Each number is 500 + 50 x the weight over its row's rms, rounded and kept within 0 to 999. Layers, rows and columns count from 0. Numbers have three digits each. The size before them is the row's rms in percent of the matrix's.

# up: layer 10 MLP up, 640x128, rms 0.219, rows 222-238, columns 0-127
# down: layer 10 MLP down (transposed), 640x128, rms 0.178, rows 222-237, columns 0-127
# gate: layer 10 MLP gate, 640x128, rms 0.218, rows 223-238, columns 0-127
up222 098:483522519523464402449461476477525557473472461511556468557478399431450532503503438468505511537534560534553505415556536447526606473538499553518454509573436440491428498464461472496482471445467611511558431528582437505426512553489543479443478373526504516568510500488646498514488437544532403545462504489571411428569576440476614431532478500504546533491541511508428536535432574482538555537465
down222 100:562539542532536486424495543437615478500477528474425624505482519586548566522495471411489436486497536460536416541529497540430501508458425407558498488429567452487556407495499461511500475457504455449476597500371507415447567454488494518486552596554476467498524468497482524476625476532491441567526535525496489500462458487529467582433436484544484489491500592572521479545513495536374405545527
gate223 118:444541454559459457524450491465495504507498452399524465498580492545537474438458487599393345460561538475478538528396436471457448478487564448510493459533575503516422445451573549450498537477528552598513580526460554509486546485447583527461393394533485489461508480427558494561471494482545507566556458475560448436511469494428463475414470456511460423501450520518451466539471506433506603548538
up223 112:653439570500502574538565532539546519449426516516497471523493488467448542480531444386442539503473501554580478515613503489507622527466497523501535501518518523484570505503489522548443387552501512451522503478551483491460424572501550522502527617495556534593484626465562531515519482488484502519430593521373525523527527424462599510619496519489505551495556528511505539492477537479487512408418
down223 083:483574367537540489465442525539511518450497488521401461432508530623450437408482523512521478547496555494508494493600450479465446457548544508504430575532509451449425497504497565575582512515530601479487500533526587563472517449533513473522445720434529539502546461559480492506522551560495552430475554504526466511499497578512403491500522559533555486488429516515502563513564431499526541532439
gate224 100:543558512478552545518490582452480471570513406566506517401510497551501499573529497500483482443393526384530493520543429506597521473548410540411438514468358429555475473553484441523505528504497489438441534504462468494581482552480551524496450437550549492501490512486384502565462441518430453546548461499532507548473469419490417479587513506550494403541440532553524478498548628480473564570467
up224 102:489493531527524490542497460576652448542461459437485489513529469489569587390420505488543490552504442496540604436464529539461515546450602426565429564472575509443505565495487488544491490382470563419509533505472466508472495435417531558530469510469502500513433491454495472492499470556464555517492499500465526381570509532541516590587497475413506533537545487484498422524488387430490564576592
down224 104:520491535493510418530461500467454511458520529525510569456437489535519449480429488503494559514552518586544493531567408444438547451556507502504487490481559418398600456487411462518571515501510454496508380515495523482549469555566361465584570413521556474460495511526562573498410528446489548541504554467591431576438422544553420482457541584542421499535463522518571533417519533527452448472471
gate225 110:510563511541500616567443501471476499464539404477480488485562495584463537536466518479537483472521391472463496564518519495500510465500442567460515404489464414412518475495542558497432454417429478498504598545493491560533412393502451483474500460524396440589470535475427463510525518572475527468572516556414579449434556475532513525528515373638535516509518547495456407486527531548524503463433
up225 107:525509509454518489474487523521639592463523460409407463479657458609487489506481425472479463446466529545556567571552486437548539442475465505507460497485533484507520567535574492538517620503492578422539469526518533494506536544477495443431449438615446434559502588596540525476446459518575494572557550432555577580498531437477462532422531480507478540500499458515514484483528471544419512509518
down225 109:450487463522586416479499561496511435442287456600517583478492499488590493553496551517485498446523484449487424527489435531453481570519516519438503477557526570561427481510551458519530489484617515436480472413437490445459461523483638493538515437530518473457567421521458521497488506449498450457522537489523481391428447592508550458509483589400507512463481471526538562523511518452466487473494
gate226 101:480466562508472463450555508464514474436579506376530481468382491454512568509539487541560504433455533521533531568528495569459395481522492486533456454481413508507519470444559489599535422533519425507503504494552491457535419485460456494420459565562586461461552493487528523459547545498482524540454577428532439590504469439406601538479580551540405571406435472448516533542457521467486518411427
up226 105:504420554450559511541602522470528481433530571489472512524486504526540610487558513564500447539487425519518485458486533507566433499524516534419546563372567456567647508486553590406529456416472483503494492546432568488469566519552485535368433544546481475404498527535465462534521529577486535530452544491494511496491460445485466532510552544493503478446441561529492423443453521407405451487425
down226 102:516491596455539493597430468529434519473492510460481429539592506468543454491400506516487483412479521561495513467577475541560530581472526550574463434545475523474543497499514456548505517552491472496520533543527459525583475404420431514596484530501535515478591423520501469493499466559547482460524523613561404490449455448477488413345412465440491504443541403462484454514571534568467576503556
gate227 107:584514409511401504590566510455451574437513523573529443447445425475522486592463525506512444557500488498431528563463414509438458553508526523485556533508421427524573444494492528491496387574548514553484502477582480523450512476516544409575576533447507502479477537553500494489542564595530516443381533568469501502486508429484486534570471481519450536524529510474518571624548543494533614432437
up227 104:538478476594524507521555591486445575471531487507618474511505568508483516471472530467513429423492506477495492522548402469540402540513490565507519440543521570597516529484587584472409480513549521506484404477510496574434466457449497460603449473453513457601573516517593440463460500569547500575516460461483504474523548430459569495466445475442532526501450524510569459471499552642572454601541
down227 098:540454517445524478522394552471455486531529553496471554493471569507463457568625466443537526541447585443504458474532460446490550495414591457385408467535549479463541494465446541546586561544375454420520551515589488531403477558462460567503546565551510560526559510518431526517519515419528449508573554532554540517519479517465503485499479594475518599439541479474553511483567494441403524476477
gate228 101:569465563479504540546474515524505433587551517553590499427521591465517437466436472507521501504437564476501458461529554606562483524413460545573526527468413535551524427519471482548429460460642543522476435561514430503479516517477478531543410535395494515439514415581599455513543537515570502428455518525491496447468482471483534462482570515556563488522469474482447554502598375484449544530565
up228 103:415501545313497473464480541482441483577482457441495592493490480456559570454516485472464429564461468582530474471491525481478535457563554536542550512521480455509548506583530381493485496632529414517556457545601437437517465497437500518489579537488487476463567590562494521551493542507493463608582495541529478466458520522530626482559513432493518534527473547495491414566451523531511437504531
down228 102:421477554514534490499510434511489504461531575388527527501426525478511497589486466596598486413509547419496439572520498582525494474513430481573458510398501531582594475576446557485522543569400506445458471520456531472423452446524574464495531410533580498451574485438524486461449462438488414451522497424468364524506534491491464496490536440483512496528487509525536497482471472470389575520589
gate229 102:468465499520484442573530485431451508572492457537487549446544511514409489445450479639518447440561541489526490471561453478464611432541534627437578460496549488452525500440496509539526489449491499585503495508478511458515417422479510452473394562509486392505470610605445507498541476446648427538533560544511489559472464539498516427474455531452494477496496493420432478517450599481482500455519
up229 104:556504578518357404484586472476446562483562498564506521416529474490509477493414512510593424418549487516546457571563499503529499521446425463486563475486510463403457488537454508447412587559442435587404516509442622447571547463488463469504502445405515509546547524532484579546519502448496462443415491492512498497571496524474432469546528527460504615580544504530500477563508530486446501505468
down229 109:504544497473476580451452478487493448428565487542443447451381493600452556500559556538509597551422464533463484546551519449457419484516498559532479472399534525501447562520532533403460545483452455465517581459447471467488579535549465462429467540523564496514448473539547543489587632557477539519418437482446461460418519449502477541574488447521510459485406533443469446409504522488430405481531
gate230 087:522533560473405430491555486552508521474570332498462572485525487526368504486573508505519451580504487468529556534455423527502472599547511517533507443571506516412461560459551542581495554439499488439516505505499470519543543473496451453508519521538561627499463397424456612509460495521487459493525554453435519511449479456487460541410578534540503521555451520588477581407510525487508553416496
up230 091:560452424505468514482434527486513532459637411436517410488425499529603569479513459523559469460480488544484501458452383515525510439502499451508471552446560534395457452466500564458472468470567521395524491545537484621468481477479512548505601445497385385476519546460498474544464475443448550539564559541552466505563454534404577507461576540556540515439502552504519490549522494515511450565509
down230 102:395469471506526457521528543494522557560423560566564454527477499562437565540444565540472463497501527504438443472548522428480472526463457564570496469486466463546469509523526481531505490537487473516547653466504603435466485471564537461474472507484427500476334453481457425515574581560404424438570442568404511540569596491540533543492496444435540478562567497458490444492552559490518515520449
gate231 097:474472424595510483451517531486505531464569509470448479458572562591559414573505439545476499511431561538572611457485517466451497500541480521442519526417525505440493529488612503498483549445435590497583485582552587515504441515366459515535517541536435512480511502398550456361505473446507469518499490484468468594478541544580505489501576484443470510487439464471595478439489556584442491528469
up231 102:606525515505573584495433582448511556453480589416532476483506611494462569540450540490455494599564375541507544432537477564528554438492429517494475553514527574504454419407528496508575472495524458496590592508520504488541514542463544469529603590442537518479465460418491501450505551486518514461509533535622524552491565530534551471414486451473597480506514582449470489497560508513444521459467
down231 102:461481526488433487538518466542527448566513421657512510524420471413464525437530593517529483521514480598476462512366528437422478542463528528519516501420480524481468425513551489521506500493515423543586477506475457526423458482540385443551476366526508513472529574519561507575470600472459524382540500532418599452540463510476458548510465575521489488524527496525446536449425431523469539534502
gate232 099:548439502539454417415546508529445471463479560460439486453498468502505461447520480539456482527458474519512614513506542498425509498469500461469543436492553523588529507521493546524501453421556526456490631551590623393547625495484488438530597539495510504548524496518524495470559506523394512408429434617562472479520535565515464595519535451455471519475521529463501476436434591430490467416502
up232 096:429519486445442560524496493550466526512513524509417472465515511468437435561511538507549521551498552447470481561508461553520536437476524562433527521586536416536455555455578533580544482463525392623489485461519431397527521541551436462576547462647578565445535600525404474506524537539454403528519553481526481472493514544546442577450503455439523466516609538453525517485502510572479586481517
down232 099:545602435516560483496461491524453449497501446527514484496449505533510625464490520467505434451446523442514590408479516546517495422518519513570488552522545486413508544529495528473505527459627556435616497475522510584481424459590497516375474548559429495465550423476519521497452485608509480540492549446475426467560622487493491422485517516514459543484412424483539584486574449527464495548412
gate233 101:471496572550502539489484526481521473470517517419459471549543481465452478426528542498530550443446554481398493430526417556496547582502567423453467524484500500485638568533424434496377411481460468538503377544528541505456442485450546434541562438489472508545493544559518572600512532499523434665536419550431571483487467464449567521485456487450435564502498481535492507537481515458478447542491
up233 108:541525470493585492483469449451529503444550473455511484575509459500535422514541504505495470480469465506487507588547478524448502565476524446428534497482497586456541521542545466499519484544388664488479497509533503551418567411487405506442505458436495418568552545397479544519539427413629473441485393501482508572458444433531578604505565553509433530499417540497530481460583500475529462476467
down233 102:508504544489433526458533546495545564567520530516497530494499500478536548526476432523409485525457595507571596480592509484604586467569461550557512514491527471506496443469455534500465513553504447424557519552453475407483467528459599416437483467416561593486508497579505476343472542534459535559488555480613501440542559558508502465555432532507471496453637506485498514542507509568537435532588
gate234 100:498410538508495514498631429458511504488574583526465512470470439510531487532458442555483388543490493573581568579505592527500514559476526474495522550504539436430515502515549557514565401494497507501409613566482499441538482513550439426424490532475482514429513487473518446394622530481448502556453482492489465520534475561569455528454493337479539477522498443555471455412477516583491459495508
up234 105:518515514441446447431518476549430421481420520577570490504564567575471498491468572482455500556547463504581427591370558501399545499553548543478506485575552451474450492525517506549508478414429409438430419472584445505514414510432497465511441512552536487471502522525481606430450442504563539520580546489486430475509485600472488471562547450475489524457449515509443433496487510511402438445502
down234 100:530456482550519527486475476452536413476505516480465507492501516535495607434480449560512534527530530445493521506420468523483402534577475541548554543504507403484538376501423517438582425488612486516572610507646506437477471542428471452493498521519439523472555409495523404424522629461467467385491423497462493510439481497475482514514518539488582478527485551499485485414487483543551484422433
gate235 108:393457431507454519523454501511592523540520469415509507580416521549482497529512517523501503611557409471469514495465629507537472479436523508547556497617481429536513496490520563495539550481456518487472467470387514527544458441496588544419518504478451548631546427518581386507512408520541471489544441489547495466430484522375458564438537463532470564419481483471470543499547422478491473496490
up235 102:459513521414556571440514531511505487507528473634487467564658511474450596501421499521519524550578395447520490459550479481464481521474492573477519516424482504484502547555517482549434377514537513529446465494526583565509564459465455517494517397509513470515612540496561482552440583565489489443511571491542452596463552450388497506496489463480487475525514511508454414507594424535420520559500
down235 102:505487428433495408492560425470576522465423495420503513542492409496536522447532475428414540408399521508491546586539470459448451573551476472511458547546510569534544502503501501513425521415505453476490495458472453472391533641531532508512461543495365554548423527539414500538465526513497580516549528502505586500435462513493442470474497474494520519490550463616517548590514435520404480539551
gate236 098:503519496446456568493480456532533509538468473465548458515589624530495445520426497529485411522494455402439495511476393483483466505390430529427609519580464482577585480506446435529516502495568544549434498610574492568452512499480512406550576505408413454460475533423555429517492456448495537478443527603580469528520460516605453521477514550509516512558495457505471551511526487494420510529450
up236 099:570514513521498551538503488558556463565492433429483485554530496582456469387544594507527483585459520521584493526447503516480495510543473515543511488517490488464470506456581558476420500517433514366424560424518393542588477446588476566485416479503504525529454431484442527507434567484459483614545546468432496448464487536477468355496457531450568483498508514547562476614568508508494434511572
down236 103:559481568512527483549556571436439474478498495551415438473542488491540554609423508509467512482576468498531478516540411391384519541542504514537529578458490532489473499477466452539439486426511504571467526590429555542525459534456470456496559453499548496470658498501449531499436491523533496431429479519556503524609481430516476546511459612518475539456494489558423599486437435433391484510454
gate237 091:507484464459541678396537539457463575491449439433554489471572470406520548510509445537489445493479443513557556527474460492455572507548403464507498504464505464507491509532468612536380571544450536498508494531489510395630477577512465458463466522552504570570536452437581501410544547520544484546410423470446499442521547517511477475571518522568527413479484478480523504488425533531534475472531
up237 096:475513445459515558562512520606507442504528512539534468532532524530520452487550464504525427549482488422606428497500478511640547519548505614557630499519521544498556474388424462403544497559497464486491615585432530415476488561525498499635469541541557564481418479581478517494534491561570564453537533452466477517437554460500398457509523536506495467567457535529445482516474481475480498489516
down237 097:512506473522511469570495575449533621461477501446501445476513537476424575531533625438499566480410412540415442518393512488506493454418465508454432451544509497513595490480557488607459462500482457562450369574462482441508466463423555506521527530418433489424581498507524536525490593514481485456537570571480547487576485462443560475526456526561553529443497468462533486535449449476463469495586
gate238 092:515530479458550505545516457597552474453546517527460559509519512449476436528481509499502465540512494473566476541486476524527448556531464466442564479566578498573584526475463585523467500564535499610526539458514556577391496525437451546491561500514573625577522357478442443481522340462453422454551475535492425510454441539491560513529490490412505490523500398501516581409539553519525553499525
up238 099:448452562487443481508362489521563417419479432538421474440464482475480470528425528530503521524535522505534492575456545499475457551574554456452423392442551385573528493499446464427554576525528514524484520560522553559503464547518472506471511528579573533489445426481417475498467493461522453451509558431476530463541537555525479534613561467490484599493513421502348452456505545431510461457535